{
  "hidden_size": 192,
  "head_dim": 32,
  "intermediate_size": 768,
  "positions": "learned",
  "tie_word_embeddings": true,
  "parallel_block": false,
  "init_std_qkv": 0.034,
  "optimizer": "soap_variant",
  "decay_fraction": 1.0,
  "max_seq_len": 384,
  "doc_mask": true,
  "max_steps": 4268
}
Each number is 128 + 32 x the weight over its row's rms, rounded and kept within 0 to 255. Layers, rows and columns count from 0. The size above them is the row's rms in percent of the matrix's.

# layer 4 attention key, 192x192, rms 0.0341, rows 40-76, columns 0-47
size [ 90 105  83  95  83  90  83  84  85  82  76  85  73  86  84  84  75  76  85  91  85  98 100  80 111 110 109 118 116 108 108 112 110 107 117 113 117]
[[188 181 112 179 182 173 113 181  89 117 143 215 130  93 104 117 159 141 186  99 112 116 198 146 141 116 138 187 137 192 103 123 168 124 131 193 135 154 129  90  96 111 120 127 142 112 121 139]
 [109 124 175  85  86 142 140  99 172 164 142 166 124  93 157 176 101 173 130 109 156 200 123 155 151 154 147 129 104 100  83 200  71 128 132  77 117 118  82  54 153 101 141 134 144 139 207 124]
 [ 47 148 158 136 172 110  76 105 193  80  88  93 158 125  63 158  52 157  84  98 132 161 144 119 182  71  91 156 168 146 110 151 153  97 128 153  96 167 150 136 126 153 117  67 103 153 221 182]
 [176 159 128 102  87 190 110 108 155 113  85 182  98  57 124 187 167 122 120 122  86 117 142 145 155 123 139 101 122  82  84 144 119 139 165 156 116  29  89 130  79 121 121 155  65 141 133 124]
 [138 104 100 163  92 114  90 175  77  97 131 162  99 116  93  91  68 101 110 149 128  89 142 158 155 134 163  91 163 133 132 149  90 129 106 105  95 135 122 124 157  97 114 144 117 130 152 135]
 [ 78 117 121 166 104 120 113  89 131 123 139 142 109 120  79 106  87 145 158 200 118  96  82 129 104 117 129  89 161  90 159 123 149 123 151 180 139 152 150 154 168 156 124  99  52 101 175  87]
 [ 72 108 166 142 173 144 126 115 147 137 184  85  96  88 139 161  88  76 104 124 171  75 134 117 111 139 135 127 152 145 108 164  75 100 134  85 148 136 107 147 148 132 141 129  97  99 133 107]
 [141 135 147 134 163  84 106 184 134 127 167  99  79  67 134 116  81 118 142  24 157  52 179  77 119 173 123 175 110 116 148 108 152 136 127  70 105 133  81 100 152 101 123  65 176 123 136 174]
 [177 146  92  91 106 147 163 219  78  99 141 176 117 108 105 151 145  76 123 221  92 120  86 151  81  81 109  78  66 105 137 124  97 142 161 151  83 167 143 148 111 184 151 174 112 150 135 133]
 [117 162 149  90 132  78 161 150  93 109 130 159 115 103 121 152 151  94  99 126 115  63  73 104 165 108 120  94 105 164 127 166 174 104 152 148 160 138 141 227  77 111 158 173 100 181 144 125]
 [126 159 142 119 141 166 128 186 135  74 161 150 118 176  71 165 189 104 126 111 147 154 105 143 174 170 151 113  59  88 176 125 107 131 162 133 143 105 112  70 158 147 101 109 160 155 182 148]
 [150 136 138 161  95  77 122  95  55 163 103 159  52 114 129 110  94 120 121 115 136 111 128 141 119 167 111 119  87 158 174 138 174  99 143  89 172 119 163 159 190 131  95  60 123  86 171 154]
 [142  71 134 168 121  81 120 141 154 131 193 154 176 114 150  87 125  93 134 168  99  79 142 153  81 137 162 141 152 123 101  86  97  73 130 114 147 123 104 130  68 179 150 159 150  86 147 126]
 [115  83 122 127  95 128 153 135 133  80  67  96 166 122 158 153 158  56 138 168 119  95  55 144 159 127 148 131 116 139 155 110 158 117 157  73 123 101 150  84 112 129 153  81 102  93 197 106]
 [188 127  79 180 119 135 129 138 132 125 133 113 120 100 100 155  89 153 158  63 100 104 121 102 119 123 141  91 159 125  84 141 133  77 136 145 132 111 159 116  93  88  53 144  54 151 114  66]
 [134  94 105  41 178  72 124 110 134 179 141  85 146 188 124 126 150 169 138 100 169 125 145 137 113  55 182 169 112 159 152 138 149 134 105 118  85 168 132 187 142 126 105 187 196  97  85 172]
 [165 128 129 111 163 212 169  81  94 155 174 148  53  67 108 124 142 131 151  78 122 100  88 126 165 169 215 114 140 127 108 126 153 118 102 108 206 173 186 139 116  86 161 125 108  99 143 118]
 [118 176 137 114 100 133  91 135  91 118 111  98 106 162 143  68 175 121  83 169 116 101 153 116 135  89 161 137 110 108  94 182 159 180 178 126 140  86 137 155 133  91  89 122 154 116 218  74]
 [177  74  78  81 151  69 138 150 141 112 124 156 160 125 197 130 114  93 113 134 110 140 126 159 141  80 102 111 124 130  96 121 176  84 124 156 109 176 145 116 119 180  57 126 165  95 120 114]
 [143 168  66 118 204  76 106 133  61 149 100 139 154  97 172  63  91 150 157  99  64 152 187 112  68 115 123 130 112 189 150 105 107 141  86 110 129 106 132 175  89 108 154 115 141 187  77 178]
 [135 145 195 129 116 136 111  74 138 160 130 103 135 118 181 127 123  76  97  97 116 117 180 138 130 147 126  73 148 175 116 141 118 150 154 121  88  84 131  98 117 101  73 113 184 156 124  84]
 [113  93 166 111 136 140 123 135 112 116 154 162 125 136  56 163  78 137 136  59 106 162 115 109 111 186  66 143  99 209 179 114 152 102  75 114 159 192 133  91 128 123 109 100 164 143  82 108]
 [125 124 126 102 134 162 141 131 129 164 147 134 131 109 142  91 144 159 108 113 111 191 134 117 138 120  99 173 102 120 161 186 180 151 139  86 115 140  72  98 137 111 137 144  93 163 211 153]
 [131 169 133 108 156 143 165 114 128  81 159 107 153  88  85 169 142 172 152 108  86 183 124  82  90 134 166 169 103 147 122 140 181 147  68  98  68 142 101 111 206 115 203 147  99 103  76 100]
 [159  80 153 119 142 177 112 126 102 198 147  83 155 136 126 147  91 151 119 124 144 127 162  86 128  76 176 172 102  91 146  33 116 128  77 120 108 132 151 212 133 181 131 140 152 129 140 112]
 [122 121  76  37 138 116  78 107 135 145 142 144 167  93 187 139 109 172 154 160 153 138 161 140 179 158 113 180 203  60 123 128 131  89 178 132 142 135 139 175 120  85 169 121 114 118 107 147]
 [123 119 175 142 137 152 142 177 130 154 159 124 107 164  90 141 121 114 143  57  85  70 169 144 133 125 150 133 117 144 105 128 155 107 130 155 141 115  63 133 114  83 124 165 146 148 145 123]
 [103  79  79 182 174  95  60  76 165 125 164 130 135 116  68 114  89 140 131  98  76 152 132 115  95 154 155 132 148 114 103 153 110 153 148 171 155 141 139 116 143 149 124  67 170 124 133 122]
 [110 159 128 201 132  76 160  91 113 111 120 141 194 134  87 127 160 127 203 132 105 118  57 109 132 139 167 118 100 142 108 148 102 179 180 149 139 158 115  99 128 121  71 106  77 129 114 138]
 [153 169  84 152 140 131 135 120 110 134 131  81 108  83 143 159 153 110 135 130 172 140 125 117 114 104  97  85 115 101 182 148  93 112 170 136  56 111 146  76 147 141 169  62 186 205 113 166]
 [155 136 149 157 174 113  64 130 153 170 156 140 119 143 153 176 153 160 101 146 130 103 115 100 211  92 114 141  99  93  67  78 162  81 150 108 177  89 157  74 102  97 117 170 112 136  62 162]
 [ 85 157 102 115 100 179 183  57 155 117  89 183 151 142 105 128  85 102 133 128 139 130 125 157 189 103 134 130 150 144 147 178  86  78 131 153 105  69 114 125 176  53 126 107 136 166 127 164]
 [165 151 118  85 116 116 149 121 129  85 139 129 126 113 147 118 102 170  93 165  87 118  86 143 107 120 125 157 118 147 137 170 155  82 140 123 104  83 134 188 113 158 102 161 145 150 142  96]
 [116 193 116 110 126 136 128 150  91 123 118 143 139 138 126 155 117 164 142  74 160  83 151 158 122  73 217  87 217  78 131 102 141 122 136 144 146 164 179 141 144 133 116  86 113 155  99 151]
 [ 92 104 146  81 116 161  94  80 143 111 114 149 140 157  97 160 128 145 140 121 142 134 102 126 158 165 112 159  93 100 130 104 145 121 147 130  99  60  88 137 133 165 131  98  94 152 116 117]
 [133 157 110 105 181 127 143 143  80 136 114 121  94 100  87 143 118 164 126  77 151 113 170 161 129 171  65 133  88 130 152  94  59  66 163  92 111 120 149 166 141 155 118  94 144  91 130 150]
 [158 171  99  70 132 121 123 132 167  98 126 130 103 189 171 134 155  94 152 131 141 124 107 151 134 137 143 130 145 146 142 163 118 130 162  37 138 165  99 126 138 135 128 149  80 126 122 103]]
# layer 4 attention query, 192x192, rms 0.0338, rows 41-77, columns 0-47
size [ 98  84  95  85  91  94  88  92  87  80  84  76  82  84  88  79  84  85  91  87  96  87  74 118 119 108 124 115 107 108 112 111 112 119 117 116 110]
[[111 135 197  85 157 193 169 125 167 135 134 149  85 124 117 135 134 167  98 104 144 151  83 146 162 139 141  74 129 142 164 131 214 128  84 139 129 133  83 137 161 150 150 104 110 167 179 199]
 [ 69 149 131 138 117 120  94 149 159  53 146 114 124 100  44 107 110 143 150 118 121 139 149 131 122 133 115 110 154 253 140 131 188 112 164 151 120 119 165  98 115  62  98  88 137 131 158 149]
 [162 181  96 114 111 157  97  99 100 138  70 123  81  97 170 129 130 114 134  85 112 128 118 131 146 134 136  85 125 135 136 129 164 159 170  96 149  52 130 135  91 122 131 114  75 141 169 146]
 [119 160 123 123 123 129  94 103 158 111 167 101 163 147 115 144  94 149 122 135  91 117 131 193 155 102 137 131 126  97 147 121  95  77 107 139 130 139  70 142 116 103 139 176 114 121 122 127]
 [ 84 175 113 153 165  93 123 163 108 130 140 124 147 109 125  88  96 123 186 118 123 135 157 117  94 127 123 151 173  82 109 161 110 115 144 107  64 143 127 110 106  95 114 159  59  78 125 131]
 [112 128 191 139 133 102 153 126 110 121 131 133 135 115 158 145 132 123 120 173 148  54 163  64 144 126 106 134 152 111  90  91  69 154 156 114 136 113 163 164  84  62 188 130  99 138  84 147]
 [123 148 114  92  57 166 110 185 147  69 146 101 127  60 110  72 131 128 120 141 134  87 159  91 109 177  95 111 114 144 146  96 134 144  84 114  99 171  83 117 144 165 116  91 175 122 138 125]
 [ 83 143 132 101  96 177  93 168 162  75 148  97 108 170 158 165  99 133 168 139 142 118 110 114 122 118  87 100 111 106 123 167 155  99 162 103  95 114 143 152  94 163 104 157  44  81 180 162]
 [160 166 138 117  47  78 119 148 126 129 117  95 111  89 124  80 128 136 122  99 144  86 130 108 113  87 170 133  88 131  54  77 139 137 135 164 196 164 139 146 132  88 184 153  84  88 140  97]
 [112 115 127 152 131 140  74 127 137 114 177 159  91 138  89 147 193 131 124 155  99 200 109 186 115 159 110 193  83 111 137 164  71 172 165 165  74 122 146 126  91 121  35 105 117 109 169 151]
 [138 125 130 174 102  59 178 162  84 123  90 131  92 118 160 109  84 156 119 142  65  82 133 205 106  97  82 141 123 150 163 135  92  93 174 163 141 139 148  85 111  72  71 115 120 104 105 118]
 [118 140 163 121 130 175  89 106 134 130 178 135 132  68 173 153 102 136 147 111  84 101 148 169 130 152 120 140 103  32 102  80  98 148 123  98 109 175  95 171 127 140  89 113  64  84 186 138]
 [ 97 163 113 137 117 182 106 118 116 114 123 107 200 111 119 138 105  95 129 155  99 111  35 141  86 139 135 101 131 181 192 171 124 147 102  68 141 130 150 108  81 179 150 165 101 145 151  86]
 [125 118  89 147 137  34 168 113 104 158 116 156 156 161 122 132 106 124 136 134 117 136 136  94 115  85 140 105 150 157 113 135 115 114 124 177 128  78 152 130  22  86 123 137 146 132 115  60]
 [151 125 121  76 185 181 134 158 125 135 139 133 163 115 126  79 149  93 115  58 171 140 131 124 119 149 152 122 107 138 113 181 140 144 131  57 132 115  73 103 153 121  91 116 176 130 124 124]
 [121  89 137 128 106 141 139 116 135 152  81  87  98 156 160 133 116 113 135 155  92 125 134 201 167 111 136 133 123  46 106 150 135 129 119 169 114 127 183 142 168  66  84  90 165 135 148 111]
 [156 179 111 110 129 121  98 128 114  69  78  80 134 130 160 108  87 151 115 152  95 137 154 111 166  81 197 198 142  87 152 116 144 171 146  97 124 161 139 104 115 112  46 133 152  80 144  81]
 [142 141  90 105 119 125 125 175 158 134 133 135 157 118 150 123 158 159 158 169 163 168 164 124  90 131  76  85 107  92 133 148 129 129  60 146 202  86 109  98 103 171 108 141 122  91 179  54]
 [141 114 145 154 109 166 173  74 105  90 116  83 132 112 130  98 118 124 120 105 145 140 194 123 134 115 134 118 123 126  72  85  97 133 122 111 163 141  65 207 171 165 142 108 201 145 121  84]
 [142 132 141  99  84 129 146  49 178 121 162  90 122 114 158 164 161 168 119  97 132 103 158 147  89 114 112  75 153 145  71 155 159 141 147 121 142  70 143  90  94 128  42 124 102 184 122 147]
 [137  85 165 113 135 123 154 156 152 108 119  86 121 157  34 108 132 150 157  66 130 120 135 165 134 100 111 103 111 184 153  84 178 137  23 145  92 112 185 136 202 113  97  64 110 136  79 149]
 [148 144 130 141 105 202 165 153 118 138  97 150 151 153  72 141 116  70 105 136 139 132 145 133 130 135 123  60 103 142 129  84 171 124  80 145 124 168  57  78 143 137 105 190 107 120 154 102]
 [128 128 166 113 114 123 138 171 132  61 131 135 181 112  92 171 198 219 113 145  95 165  97 100 132 161 180 135  82 140 145 135 137 135 142  81 112 113 127 114 179  91 159  94 198 129  84 127]
 [160 163  66 126 100 168 167 129 222 160 135 150  77 140 109 114 111 152 134 125 119 128 136  66 131  88 119  77 109 176 127  92 158 113 138 136 148 120  96 103 104 137  79 151  99 117  93 158]
 [ 95 136  74 104 148 143 102 125 184 116  97 187  78 109 137 160 132 117 139 105 147 130  84 120  91 145 157 187 170  81 104 109  85 157 186 120 130 136 154 133 135 103 106  80 112 107 198 130]
 [ 79  98 112 145 126 153  78 150 149 136  97 139  77 152 136  61 106 100 149 109 140 105 162 158 146 150 127 149  67 105  86 145 175 147 115  97 111 146 109 130 118 126 112 148 162  70 195 177]
 [111 114 187 140 137 182 147 110 129 127 160  69 146 165 131 173  92 142 101 114 122 120 171 110 105 113 174 173 151 122 109 120 117 198 195  70 153 102 113 145 166 144 143 115 111 107 114 101]
 [111 123 139 157 114  94 142 113 119  83 176 152 156  90 209 141 176 105 150 101 122 125  77 161 140 130 131 216  66  98 125 141 131 134 100 125 112 142 132 165 106 150 131 149 130 181 113  42]
 [124 140 159 166 135 125 202 159  88 164  90 101 181 144  81 101 136  99  95 123 127 126  77  93 136 137 137  99 105 120  94 151  94 137 136 111 113 158 164 157 113 199 129 129 158 106 109 190]
 [ 89 140 175  86 185 106 104 109 147  94  73 132  50 155 172 140 161 157 109  47 111 109 135 129  93 121 179 138 163 165 151 132 140 110 108 163 197 130 114  68  88 107 119 140 133 115 173 136]
 [109 149  83 139 119 156  98 163 148 173  95  66 134 125 151 144 124 141 103 101 135 130 100  91 155 105 173 163 177 170  87 174  74 128 139 118  72 143 183  72  97  73  76 145 138 143 157 165]
 [120  41 117 115 155 101 119 138 137 172 171  81  30 123  84 117 141 123 144 134 123 131 155 170 115 144 131 120 131 105  85 113 125  99 102 185 144 118 138 116  30 167 126 135 129 123  88 122]
 [156 130  70 101 179 124 132 148 133 108 163  66 157 132 111 114 133  88  66 137 188 128 142 151 133 106 175 103 175  94 114 113 114 122 148 137  78 109 117 142 125 128 156 107 187 160 137 158]
 [172 135 112  85 125 138 159 124 105 107  99 161 137 147  98 156 138 132 160 130 153 148  91  81 140 123  96  62  96  97 108 157 161 178 167 106 116 137 113 183 140 129  99 106 144 110 160 112]
 [121 151 106 104 139 124 141 125 101 167 149 129 157 135  90  67 104 106 136  91 144  58 131  85 131 125 106 135  89 117 149 143 102 177 166 135 176 118 219 121 146 176 174  83  97 147 121  72]
 [129 163 149 146 100 102 162 149 162 123 160 163  88  82 160 107 109 108 142  56 152  86 114 113 127  83  90 133  80 145 136  75 159 115 143 142 140 159 175  83 172 156 115 150 144 136 125 120]
 [127  93 113 131 167 156 143  82 152 148 165 119  77  61 185 115 120 153 102 120 194 122 102 135  92 115  85 140 116  96 130 111  50 143 142 113 119 120  73 107 141 146 157 205 109 139 147 110]]
# layer 4 attention value, 192x192, rms 0.034, rows 32-63, columns 0-47
size [ 75  79  84  73  80  76  84  70  70  67  76  69  78  73  70  67  76  79  66  76  78  73  73  71  73  81  72  86  68  70  74  71]
[[152 158  65 120 153 177 175 112 143  91 122 122 126 133 108 192 154 162 106  11 138 140 139  90 159 104 120 167 158 147  69  62 160 180 124 119  75 185  69 129 121 147  95 145 161  86 124 157]
 [137 108 104 144 169 170 149 204 135  97 112 108 102  99 126 160 104 132 119 104 138 133 133 158 169 138  89  85 105 132 119 159 131 128  79 153 112  69 102 164  82 153 115 102 126 150 140 134]
 [127 149 119 158 118 152 130  83 124 100 124  76 132 141 126 146 112 166 189 149 134 133 101 129 119 160 151  64  86 106 181 137 140 171 145 141 162 115 109 146 120 129  93 135  97 170 109 105]
 [158 181 140 108  63 109 107 138 150 114 130 112 149 140 146 140  81 122  91 161  84 150 123 184 138 152 139 141 186 134 137 160 116  77 111  61 163 106 169 149 127 159 118 141 101  85  78  98]
 [152 114 108 150 107 129 104  98 136 139 100 143 112  83 118 161  99 186 129 148  49 124 138 152 183 136 102 169 149  90 211  71 113 140  98 110 144 130 110 159 113 121 140  88 139 141 149  85]
 [ 95 138 136 178 124 130 186 166 109  91 157 111  64 102 128 157 142 100 152 112 152 116 160 118 120 170  72 134 150 145 156 120 147 146 117 137 142 149 157 122 125 132 152 170  88 136 155  74]
 [114 155 136 141  92 166 118 138  94 115 178 129 137  74 133 156 146 116 137 135 157 143 161 108 148 100 135 115 127  90 148 134 162 121 107 133  79 162 124 114 120 131  93 131 104 196  61 128]
 [111 132 136 120 161 135 145 136  47  88  94 107  65 102 155  91 129 202 154 160 120 138 115 143 146 103  67 206 153 117  95  93 159  76 108 111 115  81 154 159 139 175 120 137 165 138 110 196]
 [132 171 181 108 112 110 104 151 142 110 161 152 166 167 184 160 144 175 100 184  89 170 125 137 134  71 147 120 140 162 210 104  52 114 129 126 154  90 139 180  96 141 108 137 145  93 115 129]
 [130  93 121 146 113 170 108 110 188 122 136 145 135  62 115 137  73 100 129  70 188 193 207 115 113  61 179 154 107 190 146 197 130 166 143  88 130 130 134  96 132 106  92 106 170  75 129 107]
 [118 144 125 134 149 105 133 118 171 133 101 116  97  58  96 163 149 100 104 140 141  59 140 100  85 114 157 213 163 148 127 111  94 116  74 133 128 116 104 104 161 156 123 116  87 147 143 147]
 [110 173 114 173 130 100  92  92 100 168 194 170 132 129 138 100  82 152 148  97  93 134 137 149 146 148 121 130  84 147 123 135 141  77 116 181 144 147 107  97 119 120 128 136 110  83 168 177]
 [139 140 122 124 107 112 140 109 153  93 127 124 121 109 108 148 104 159 119  60 181  81 182  98 111 119  97  73 123  84 133 111  82 112  99 179 198 202 128  78  75  87 151  88 137  74 113 132]
 [154 148  80 165  92  87 114 108 147 153 133 154 202 110 125 143  78 138 171 184  60 141 161 187 150  91 100 105  85 149 157 132 164  68 133 122 172  92 151 143 135 201 135  96 120 127  33  49]
 [170 142 112 150 104 176 100 121 130 132 123 105  79  90 195 165 136 106 194  88 157 143 125 137 156 137 154 130 142  80  72 124 115 118 119 112 109 130 187 133 170 161 137  56 147 105 134  97]
 [131  88 153 126 126 114  78 147 157 135  89 109 182 182  64 117 128 121  65 206 114 104  84  84 168 119 176  63 109 162 118 128 150 126  99  89 114  93  79 135 152 134 145 139 173 166 155 101]
 [146 121  96 113 120 148  93 155  93  83  50 143 174 146  70  89 109  61 102 126 152 141 114 131 142 148 106 111 151 139  70 180 112 141 119 154 134 140 148  78 138 165 185 133  94 104 147 150]
 [122 119 137 166 182 162 145 136 142 132 144 111  96  91 158 103 135 132 102  79 128  95 163 133 117 179 150 151 164  78 103 165 150 173 161 176 151 114 128  77 143  82  69 145  74 134 243 129]
 [140 111  67 189 157 127 139 137 123 143 148 169  93 100 126 167  96 163 107 147 159 116 147 129  80 146 162 140 130 133 164 185 141 145  93 122 137 128 167 125 158 161 122 135 164 162  91 120]
 [165 116 169 132  98 135  89 129  52 161 123 151 127 136 116 147 139 112 152 108 114 161 141  87 142 102 180 143 138 129 109 138  97  99 125  64 103 138 127 190 103 202 118 175 186 192 154 136]
 [116 104 178  90  92 117 163 141  91 130 124 143 180 130 151 167 141 125 135 162 177 153  97 141 126 155 119  96 139 137 148 102 122 192 152 146  91 150 106 105  56 108  71 146  79 137 158 135]
 [104  76 114 189 169 118 120  76  50 116  80 139 114 128 153 188 109 145 129 142  80 157 120  93 163 160  96 162 133 136 132  82 154 126 155 142 127 109 150 154 103 193 162  91 170 118 133 173]
 [116  96 149 109 159 114 106  92 147 140 103  45 160 120 149 135  29 150  78 133 118 127  99 107 116 156 156 142 132 148 143 115 111 155  90 146 189 182 143 101 137 156 106 155 110 104 155 143]
 [125 143 139 159 113 124 132 104  88 119 152  70 102 146 155 141 196 126 133 138 109 134 111 158 138 135 147 164 175 114 170 132 131 124 179 116 132 172 142 146 113 122 144 108 163  83 120 118]
 [151 150 204 130 151  89 100  81  85 182 109  99 152 180  99 138  63  97 122 147 115 197 133  96  90 187 136 146 121  67 152 133 113 134 130 169 186  92 146 145 158 159 153 146 150  88 132 141]
 [164 105  91 133 109  98 112  68 124 120  93 151 172 198 106 100 130 143 120 128  74  98 145 107 122 114  80  67 154  87 152 145 157 125  83 162 161 154  20 164 107 156  88 148 141 105  87 144]
 [131 108 166 137 148 143 153 116  47 114  85 125 118 121 180  59 128  98 123 137 167 126 115 152  79 180 198  83 145 163 166 126 117 120 136 124 135 138 123 106 100  68 117  64 180 140  65 172]
 [180 139 101 125 109  83 148 148 151 113 160 123 124 159 122 122 133 148 145 119  59 119 131 137 143 147 112 131 150  55 131 184 121 149 154 194 181 136 117 116 123 163  43 123 109 154  90 139]
 [140 121  98 163 138 107 195 194  29 131 111 155 139 160 132 217  78 115 128 168 121 109 181 184 143 121 101  97 129 137 121 107 160  84 127 118 116 131 139 139 115 189 216 126  93  78 143 115]
 [111 141 103 169 132 152 124 193 103 111  98 149 129 115 184 144 127  99 171 127 133  83 162 135 135 151 127 201 122 124 126 129 199 111 128  98 149  75 125 146 164  73  83 130 116  64 149 141]
 [182 117 112 123 143 180 166 160 120  83 112  96  90  61 113  99 116 188  84 122 122 141 165  80 142 140 121 142 228 119  88  95 146 122 131  95  99 143 138  51  94 149  74 119 203 110 129 101]
 [179 107 139  76 107 173  78 108  83 116 176 149 160 193  97 141 170 115 135 160  89 130  94 139 133 119 113 120 162 111 161 125 130 151 211 123 133  71 194 128 132 192 124 120 133 163 109 108]]
# layer 4 attention output (transposed), 192x192, rms 0.0423, rows 32-63, columns 0-47
size [101  96  99  84 107  88 105  89  82  85  98  87  96  90  91  91  95  92  86  95  92  89  82  90 102 103  91  96  91  83  98  87]
[[ 91 158 205 165  92 125  77 171 101 189  92 164 139 141 170 133  75  79 147 194 122 118 108 140 149  95 124 114 111  77 155 220  67  93 140 115 147  97 115  61 134 143 201 173  78 155  96  89]
 [ 69 137 164 100 111  99 133  56 134 116 130 103 128 129 192 106 151  99 124 123 161 196 117  91 193 110 115 180 107 139 149  90 134 202 176 102 170 178 112 153 134 104 128  94 153 107 206 130]
 [111 113 137 172 111 179 169 162 182 135 155 191  55 112 190 144 157 146  80 119 114 127 152 135 154 126  94 179 157 141 122 103 151  61  82 128 123 134 142 146 114 141 125 129 121 142 170 182]
 [ 94 127 140 117 166 146 203  91  73 116 136 166 169 175 106 118 139 125 146 175  92 120  90 119 153 135 181 120 140 192 107 157 141 145 160 170 129 111 152  58 136 120 150 125 133 132 107 180]
 [ 85  68 126 167  90 164 140 141 139 158 154  79  89 123  67 113 157 103 119  97 194 105 104 172 104 119  97  93  86 169  97 119 176 145 145 126 121  81 108 151 151 120 154 140 146 134 191 172]
 [132 128 121  78 103 100  64  70 121 104 155 146 168 119 137  89  95 127 103 152 125  80 123 182  91 163 117 149 100 144  86 193  90 131 117  68 123  82 108 139 110 114 179  64 129 167 117 114]
 [128  84 113 108 151 113 120  80 170 127 115 149 155 109 177 119 106 131 121 126 102 140 126  88 162 134 147 155 121 142 108 142  95 125 175  74 168  90 131 112 169 122 114  84 147 102  94 117]
 [ 74 161 103  96  78 165 141 135 198 166 171 125 179 139 147 139 111  65 122 133  96 120 132  83 127 139 126 118 114 164 166 135 108 110 140 176 119 126 119 100  98 104  87 102 108 105 147  53]
 [141 109  79 228 193 125 191  79 104 137 136 116 142  75 103 143  89 110 129 124 137 107 149 143  85 166 158 120  94 133 113  91 187 173 141 139  97 149 152 129 139  92 111  78 147 115  75 105]
 [118 173 196 123 148  82 120 109  42 158  91 147  68 172 120 150 124 169 111 189  87  67  89 159  98 147 140  81 139  94 132 127 124  80 111 152 147 170 102 157 147 167 196 108  91 144 109 107]
 [160 125 147  95 122 165 150 109  85  95 112 107 147 171 145  99 118 117 112 145 119 147  99 117 135 114  96  93 102 110 142 130 149 118 167 100 179 155 108 142 119  70 181  80 163 147 132 116]
 [ 99 102 137  91 140 155 128 173 154 151  89  68  75 133 110 138 153 111 116 170 151  87 116 129 159 194 127  97 151 151 162 190 145 148  97 102  58 159 211 169 121 141 139 112  87 144 144 144]
 [155 164 118 146  96 188  88 142 108 129 119 170 100 130 129 151  91 116 205 118  93 150 121 147 118 131 168 128  81 140 122 143 143 116 113  51 110 161  88 139 153 159  95 188  75 152 130 150]
 [141  62 141 121 114 144 170 112 133 119 139  83  87 171 109  76 106 130 117 138 159 115  61 142 155 156 145 124 141 147 100 107 141 135 121 172  76 194 125  88 121  93 134 209  88  78 177 195]
 [ 90 121 121 128 152 174 140 109 120 134 121 127 151 172 116  68 122 152 140 105 119 128 152 128 139 134  73 140 112 164 189 131 152 160 138 119 110 117  82  49  94  84 146 152  73 146 152 166]
 [136 124 145 166 113 148 145 157 143 178 213 100 104  91 123 134 217  85 143  80 127 112 130  99  83 123 156 188 145  99 115 129  78 121 164 162 155 153 198 199 129 138 159 105 100 127  87  91]
 [100 162 141 118 137  95 117 101 109  96 151 133 113 151 176 197 109  83 186  89 121 141 119 107 110  92 154 137 122 102  92 102  79 123 124 101 121 170  89 160 150 121 134  99 202 161  61  91]
 [137 103 119 129  71  82  84 123 118 141 155 144 129 130 131 180 150 122 129 103 149 177 117 127 104 164 106 172  79 116 165 162  85 137 131  81 137  95 172 121 125 151 177  91 192 173  78  86]
 [115  94 164 102  84 148 120 146 143 134 110 114 149 139 146 122 157  74 153 139  82 145 107 114 141 152 165 104 141 115  62  70  73 131 136 128 119 118  62 112  64 121 116 151 103  77 207 174]
 [ 91 160 157 191 153 106 160 185 157 128 127 114 149 111 121 143 110 131 108 157 138  99 111  92 146 155 108 117  94  63 135 136 120 162 147 142 166 103  97  92 157  82  58 149 101  61 146 157]
 [163 167 132 199 160 122  88  97 161  87 129  89 123 113  67  75 125 124  82 150 108 131 121 107 125 128 119 119 121 146 132 138 124  62  68 147 189 107 143 144 125 151 133 162 127 130  94 138]
 [159  94 105  68  88 121 154 194 214 100 133  78 192 118  95  82 173 127 132  91 170 118 154 114 117  82 110 106 100 153 127  99 104 175 155 121 101  74 118 199 155 123  92 142 135 142 104 104]
 [113 166 120 120  83 178 153 111 127 101 153 146  92 177 122 124 193 106 110 116  78  98 161 155 156 127 107 111 133 114 117 136 141  72 144 133  93 151  84 135  85  85 118 126  98 133 108 102]
 [170 136 123 121 134 117 125 121 123  70 126 123 147  77 115 156  93 166 114 127 129 121  91 111 140  82 100  96  90 129 113 136 115 131 106 150 128 129 150 161 178 126 175 138 114 134 209 154]
 [ 82 131  83 104  86 135 137 104 172  68 146  89 154 119 137 131 129 140 166 131  99  78 156 163 116 108  86 132 153 231 113  80 162 163 130 105  62 168 112 151  97 104 128  88  81 154 130 156]
 [126 150 168 140 111 100 143 155 129 165 200 133  67 103 166 124 111 169 110 123 147 128 143 136 165 133 163 106 109 140 105 137 123 119 140 126 106  83 159 101 146 116 126 150  97  81 183 119]
 [100  77 120 104 133 152 137 129 121 147 146  87 139 124 139 157 111 163 142 155 127  96 128  81 167  94 121  99  36 115 141  98 108 178  96 144  83  73 128 190 123 153  66 178  95 121 179 122]
 [ 73  96 132 164 143 199 156 113 131 138  85 164 128  91 134 133 125 130  96 140 118 157 150 150 103  87 172  87 149 174 191  73 121  97 120  76 101 111  92 128 112 107 222 143 154  26 149  85]
 [132  77 155  76 137 126 174  55 158 146 132  65 127 133  86 108 126 147 118 110 156 114  42  90 141 108 134  86  98 193 125 144 165 132 113 132 110 135  77 104 146  97  92 115 160 145 108 105]
 [113 110 164  95 161 119 136 102 142 206 151 104 138 189 143 124  92 180 111 190 129 196  73 143 100  89 164  37 167 151 180 126  93 104 156 125 119 161 171  88 112 181 116  97 130 174 181 127]
 [ 41 142 141 128 170 148 193  90 124 120 132 122 168 126 167 164 100  65 164  87 124 154  99 122 107 130 144  84  53  99 179 114  86 167 188 116 157 111  95 146 139 153 167 119  84 153 108 120]
 [100 147 139 186 130 108 218 132 151  79 158 106 164  75 174 119 128 102 107  77 151 155 137  54 171 111 156 142 143 142  83 116 126  96 140 169 124  98 105 146 100  96 120 141 128  84 153 127]]